{"positions": "rope", "attn_scale": 0.177, "bias": "all", "init_std_o": 0.00867, "beta2": 0.98, "weight_decay": 0.097, "warmup_steps": 200}
Each number is 128 + 24 x the weight over its row's rms, rounded and kept within 0 to 255. Layers, rows and columns count from 0. Numbers have three digits each. The size before them is the row's rms in percent of the matrix's.

# layer 4 MLP up, 1024x128, rms 0.181, rows 133-158, columns 0-127
093:123168144110123120115112145115109143140147114097137119167115142126124124117095126139094109136164185101106136169111094133132143128109125101173148173113103132112166109171136116152094129148098162100088147126152116139128095159111139124144096175177121137093133156149149131127112113180135104133155106096100144092147138128116134106099124086166067136095152131098128119112085130168150134132134
101:173162108121127161143124143120139133107150110150158112111124147130146110099119115105123138158107137105119122084089117137162113167119105165127135141107129084137141108144150096118090080166137126172148086116145083108128168138158131124113139111105154127145085130131112137124118153192132160115098108139069130116147139077124096103159114136138155080079106121123146149127152141142152157153153
089:098103090130135137165132121178162132163120139127101109149153126067146150159124130137134087140124116179125111094096138125090089155127121163119092077148115135097137135150164095096106111140108125126107093096144122121142163140147146163171143165147139122094137107126129125100156114133082145140095150139109104177117104142130127141132120158165079168113165157114133119097128118120126128115135
097:128168103149128118131102110129109141132153106150159121143131088156096114136115081125178108126140084096104122145130141125126154131154120110103152126155118102123075139135111116178143135161091162142098149138162129072174141170121153103119116104140129132136101116143116121184128143119127153130140098135132149131099088093135063161136117128106129111157136127114144156083129094167160143093151
093:103127158179143117103132139100140148118174134125151199094130108153162133079123156087130136141154115119105163138137118143113128106123150066125134106141123128181139166105127119143129126166140120129141137120122082114132127111135141098129163132135133123175143121114143151143125127097083119135130137118097075124156169097133111128157125162182128107145080100162099115106120108151117151144089
100:105100092138123115148167102158137080088131132109139126101150122171124183116141157134135162129134128134139112145149166128204111120113174102143107138117132135114138130131107116146123173139121113109153136158136144154175152146133093143152183165127157114090083129105157126116113101104136087090144138140160152166119130124123113075117117115113152150127134116156133095113099083137121116123098
119:114109131071124126188101101159115109138168157143112103172150113146144163160131139112119136097112152144111080144148149148127161132096147087137115130125124099139103144129123192128111132101117108158120157151132132107139161158114114167123109137130137178138123113191132135074136141078134127138128156140153116127142098110126092149141154117130157121110127105167106134118114102176104102093113
092:129151153109071181128111171163144120128114110153128103133111086108091130127128151098096112156141132182114164122093125110180145108181106158130135093127105115117126079152071128122175129132088133125163139085157136131154132117167129141137137129119083107133150130159116104139123112146176142126139147117112120125151126122117156152129087073139132096119107118159151136108114122126140121130156
096:164133138111120124118126141104127100111110139131123148178134121124089135150136119129137160106151198138119111141142104057153085156133145144139140201132122116121140159105132117125125142105111111190152146126180099143142120122171108135164149150100097087104150168112161160141128126095138164138153158157119120138130108107130109103124106140145123122132176116136141157104100119133139077135148
104:171090138144129125176126143133109157111125143141133110096138134144107110177139109127142122146126129145169083074083159119142086110125168140120158108132143128164078124123098168135153122141098173156149114133131103096087136131147170106129126123139096115129095140138108108151161113170100110102088143133173108108101151111084117154144108132131147138165137099163132112141089113123155119137101
111:124174119140128141158136159148145092115131141160112138140141148112088147151125151131111122136147118090132170117110095120130125133133152135098134121155150108142130163147161120157130177150101136139120141140112143150132131132111126159115087154133121129124166124095127157119094119103110127073142133116107127129127073156183076103124126123155150127154170147140162126165115051140075133084079
107:102136104128097128148108129129138115147115151125121143158138113136129157149151193157114136120085160126167114128111101138109114152173122174128144139104137117103122159142083134149174177107156119115131129103125123103108131120167144214122109115148141134129141184107144152077133110113105085109121156119176153126175154125102132129100129100112119102121110112112152137097124133106089130148106
091:158129155111123111128124095078168112110146122145134152115151099164131139110177166122087141144121143105119133117127161098156152138142126159160151159145135089114144106102136098089122108134090155158142094104125121140137115108115074099089070103126165088129139129134125171131111128097103113178155154141143138096107109095118112115118098093184151124082141151127137101127107137126120129131143
098:183100135109182108099144144109087117153149123130132139131066109129126113139125108122101095105149123112148109102171141132138137142147145163133150135090084120137114138151156140141105115149143092090116131148110157132105112164107153143155127080124178108149119132135159110176177117165133129099121138160141131114101150148130115142128111130162100141104133181153145169120093141135155079125160
105:151100114162141098144147119138114182143101116136142147095143159105125110138063105111122140143147155087114123114119161113088126102112107102123112148145142106176142128130154144139169131126136146140149105133119111168161127184108126126092181140150136141084095121126099144137144109145147148097182132113121127161158130157147185093115121121103140116140171104148102125125100179124146123149106
109:125150109132079114158125097129073128107136098120104128184177139104117151163178165123151121171139141138115133115078144158111090167141095126126173125127136106124097164142129117135096133108115085167122164119128145166162117139149140127160154135111117145117097128132112129125089150120136126143093132129102113152096125090109128151142147189118115172107136140166095131126107131111090113145128
107:143148110108146149106091129113132105129101171159165108103155116139127140135140132147152098146148081141118132142128144153138103109115088147108113137118116132179131111148154101115135123087079102169160141123146129118154108163090080130114121135116152114110114169110152120131168145091172124150140135112164115159171122174166124135076124128153116109076111123162128124143144111142098143176087
101:131089114103168115163116157140103148128175127109177123132119137132151154118155110134132121122143170126112132139095099168122095146122113093129116129173102126153160127116136140119119141148137082116130114130148105115120143119165153141175154158121174087108147067144122110117122112130121169140160153124139108138140130103135125146110152172098078171137128134081133080059138133156129138114159
105:134114123093158120167102127134107147140107156120133111135137097107131129111163167109136154110137103089110134140137130098161173119177102136157114184150107131109113111142147195103163124127079131121096146128133140131145122148152161074102123132121154079123126124112175100159142131171125133106132145114134104113120113112164120130127095189133141116155168078128105108110114114137112133084105
095:098130091163118073136177149117142141101112142098137167123175113171138133152127135171094114159155120145103090106158103125135102133164126057165133100122076122112092169088123081095152164106123121139134111136114114143133122162157122143097137110109114105098114140121126134104101137134119115105087170146117119161156137126137142111153151137095129113100117139147135102105102131106137138120147
084:102099142134148176167147079137122131111118152139116100148151130116133113124107135110093079146090087139113139110100093156153171129104116116126162148079157157119155092105104108124111121120152120137119090137125127127155100151154122120080164119141150126113129119132073115129089118144110137114147161141102166143160090117179108141110149125138100137143132151097132122165131178096097175134119
088:108157134107120107151124100100114132171102132113151154174136080114120115123114132124118122145153131133107188123151134124080109127111131181144110184114117152157124125091156102115093097157154084125121101138088147125137109089130104098146100115154116156127080126148133127108111127154145081115159146123150154154179094156143109138094121097139110102118161119123130171158144151104166129140122
091:085128133124150106122139090082167140099077123153108120095164109127130146070125168138137069164101143148156133103166116134113150133136083140107164193149163128142094141160141113173128108151163125129142122147128124124105131157130104180119119123151141120100111114120109153143148154145106127117118117117120151118114148173148142080104136112099155124101161098139120136123146093142137151147114
095:154119117161144116131105145152127162155125120097159120124131138133134124125134102147099118169120077137124128153101091105083086119142077162118104118125116192118126136125117149092151133137169174125135134112116165125140071112098161124120171139154160123087129110140115168140143111110118120115149121113153156119138117104138132096080160089142148133117117137114165174122106123152142145195102
093:091097128110108115134140170111142104119134129113142141134159099089141156145134099117135140124088107140126121136157126136114132101121136130146131100136124096120149115173133104154107093126165083124116140054107091153169138150079102154142136099126142111106165120112152173169129154110152129111133129133127187181133083129142134146105116128150091130134141178144170100110124156093149120091108
104:141097155130147103127088132146135129147150107149090127143139123138139149133117150122134149119132150132159115162127136150130135114137125123108102175096179107124143163097076154125094148115144133149110143136170129105119116076150096078106142173110102089082152125132111149154114069104115151112133102102133137107108132112134139145137150147166151128193165138113191124143099109110147112163114
# layer 4 MLP down (transposed), 1024x128, rms 0.175, rows 133-157, columns 0-127
105:104116130124118136143132109097105098127116156068117140127132143128095148165132094123118109092146121184109124141130097146110136088101136138135141117127132132165131153101130089198115136110172123155193113136131100142115160159135095146110161121132112136138163164166152088104130152127120111139146117110113119097128141134099091102128142080138133158156141180113127131171174098129148117117091
104:135107105122145143083151117157130154172101115069129128116131157168144105094142123152153142072148086136126122127105097140153136133127164114099145177124100146132134112133098124115135150110122126180169116140118120071127144112121143124115114103126106129118128109144068169128153126111164103124124160132177177123091136119142178118144153131108116140131139144136130145135081177128112170103146
089:132138116144105104106080144112143123134128155133142192144165149074138139165084114118142130173108083145093128127164121093134144107104119128140147185109128135102131134138107066136146105115149126123082129099116123126109123181140155116084128132127142153164121190102114150125142138120138131153114092102160137151158125104139161134146124145109124097160144138143119125128108096116061124123120
099:134074139142144124138120159149154122140094108118094132080124119100158103157120082100096114128110084117094131140108100131100083128129130144118117130078112118160148157099149109144116158086167096176093119103107128141125150135154115130153116170151136120120160103131191139114152162157130108124122122148146131151141161133159164106107133123141123139111117154090124103175126184120131112146102
105:095121133160153115130181122165121130114114103160141116091093114137154131091109092171132134132136142108135114136117142130133136124130119189125143178134138130130160200141112131140098133092143150112099104118123125174131146124119109108170127132152134100149107125146132152152130157110129096106145151166114153095108184150121123121122126208101161162118103141126070143119145130119124140110162
107:175093158141115130121140133148135175132116068121132129136141161117082095139115124133136135111072096098132164140134138143135104131116142114141142161166118128178105076079110097120127154071133130131122129136114132119114086157128125141112096157139156098084140143116150061129149156159135114125167146127132160156135121114159138113111121130122098163132127159156114125118088124088089134105124
107:179154120077148133149103175110130133148150124135141150083143106103143108134114181138104110143144145106125138176120065117163129137106112142099117127090151158161112107144124137140116135146148148116104142152136132100127138131105094082133101134142127155140093165084110142125148089163145124121150063154134133150089125110143119160119140108181088146135126133136123093097125145149110096117154
100:132127162145152161146118135090126125133152113105140109148122114179145147166133093171141127118105129147151139127136145144147126108144106112173144090109086097144134115081156128114101129132146121120139138128119171122132085109064121130087138105110168138141165107135133039149142110126138091138137133114132096090110153102158120139131155133095104100143109110093101151086164123157156138108124
092:120116119106175106134124131102141136111131144125109073134109101108165118102160155109121071119102130147130130181142145167118128124104100095168134087148088122135148115138139117120091120104114112101103096127089110126136123145129105081148106101108124146110156148109112107086162167181137115118134132049125094108161145120119138160128107134141165116099097142148125159129090146127134132143096
073:177127135106115134090105130143144129145155160138099076136123171139143117078103206127139080080122113117131150145153115110122151140141128115142139115140110131098118163092126114158099117132116150112129134155111130149154113141167101154130143125097153151179186135138122139137114138120117162115118148106135075162171117146122116125150131123145152099166101153133099137195146138137111115131150
111:127082092094065106121137152110099107120138131113107113120143076106141139096123106109123122076123149101128114135134137100144138132177142174148131142083146159106107117139139155104133087141155067114125115132134116121117165125102193138142127100114120134127143118090103124115147132085159137148085136143142126107141151143142139181150181139119151167125120114124100147118122148128086100139103
100:160149142149118158121122127073116121097141157139143164117131155119090136122093130152113154142128107148111148129120122112141130147093160112116102139136128137149081115129141153082133089107113136172095147137154170157163116109128142086155120156174139138095157112143168090099116171135141107164125113140122101141105144186165151164149149160151130157137166176174127142133122114156135136145147
085:111075157123151144131111140158129121136109100069152094128094165130145138132117115112146118123153114142130132120161165133120176112115127128133118090131132118129137117111103180174116160092155115098125146107148092156126157127131144146186141144090119151069097132112141081116165115158150154102132088085120086136132150134131129141138129123166134099118130148134113122172148192113115154141137
089:127133108178144129114082137107146131136147140101147183101135116090115170108164106078080129159120127126130121139086125163100145149106106126170086109153177156110114160150135114127154143111140110133149139149172157125130175123105155129137083124131133118120121116096108091119126127140127144125090091127063126107104117106109149136118151130099104111181166115109121139121114118150122172130146
103:132139151139152174121166161151125084165127156110147140130136100104125108139149157115100130098137087150158109091121068118111163170158155068119128128171116115092099123151118110154146123081125106102139168149159092113121163120156120142147134165132174091098162104120152145138171098129139136096092119117116123141152099120148107098134137108123148106157138147106162141136123140136143130134136
090:164118130146141128133127192134101115137164140094160126118139129092113138112153064167143124117148187105135087126090116128164083162144087148172143112133138131125140146148126135082125107152175167165135110102141098106136165145119131112148122114164104127139148105083147122129145130119113126101121158165114159097115125140137160129117138141125103109112171129113162079106093105153134132123134
107:125102112086134084179092120094111111131148144161114175123120135162110135132143098142076149086135137126142111110137125140095136111149112169140136108088121125115105144145123110114144160141113137184116102134076142152146160097119125132148149129133132133171150076148107114080141128101138114193108135108104128104127178115131129078119126080153153110157126124095159126115117116119131109103101
098:131139141191151112101126097116126129138119132148124141132089117076108108117091159116165119126152158117160127102098139141084116127134115181114117182129103099142153119134148141154191100093130159123117111111151130115116127092151123100083143109161123128154127130177152114132113171120094125174110122186121117133140124134134121131110108144129140136148080162159070126127098136112116151133153
101:144122118120085154093121132136098106142073107099164156132107135127105162098108128164100130145104162142127100164162115189095100103118140110145155128112110088169130165116135166120184106120135097106159108105134127097114158124100106149115117159139108169126116129168128102171126146119111087156127133112135154111156141126109147095119145117139136099110168145084145159125135107104160131143104
091:135088172122153167143083095144178123149108084089154117115080114113137091149126121126094143122141136124174122137109126117101105117115138150116131132130150097099099137156126088120140146117152113189161152079105128148118096141144146138141145170121141159112163168099123078160114105108160136140119140156165141102124103111072117108113139124151100132161133111103135137125157139129143121163132
098:150130138097147153092138139147143116151164115142092125140105141110125136100146128173102116129127143128141100101104100180103128153137118100143127115157108149144161104116165148166114100075172174151133152133139139101130137098116083154139143134100126165126092130138146113090149143094159122111089130079135122101112107112079127068113084161121105095144146165130137118147122119161158153128121
093:168131104121119154174116141175112137122121128117111084143143114159171112128067165150121121094132114111133087130160117146124148148132144136133156072145136106102153144127136097130110134145123117140113163165112121124169103136175075150128126141164115130102113138132133146110126099099140092146134122081145089124137128169132131058118136167149107114184120128108110106134108128142134160159165
094:157128092159132148145082114129114119131164113153119180130137126141113119158125133091096179156123117113117063122143123123131106141093146186138124064081123140145149123156112094092140123136145158105117159132113100150133104122152096112135139172109127120155146127122141131119156075129151118121136135121120137139171157082127111130133126143112107113153102189123111141168128156117124168155166
098:158157171128136159130130129118124080156153102147085146121133132107112102099129139140143110123105126142121133132088118086152142104118129123107147100152098089091154152141109145087161147171122103107155081114138149134126113088163055125135140114106149167149102115094182112119094135140116152122118154119077106138127121179127114118121121144132130116120104144129114119094158129074119140164160
086:146104107133115097072123123143128157142117111147106111109144128116144160111120153116137176173107095103179137187146127157143111117158102135105153190125122090162148146077152138119126122071122130146118151130114100120095111137132131126123144089174115136104098107132124121129139093136155124133128160121132121187108171118148125121141115115080113128123110144139155134133172116100095180126111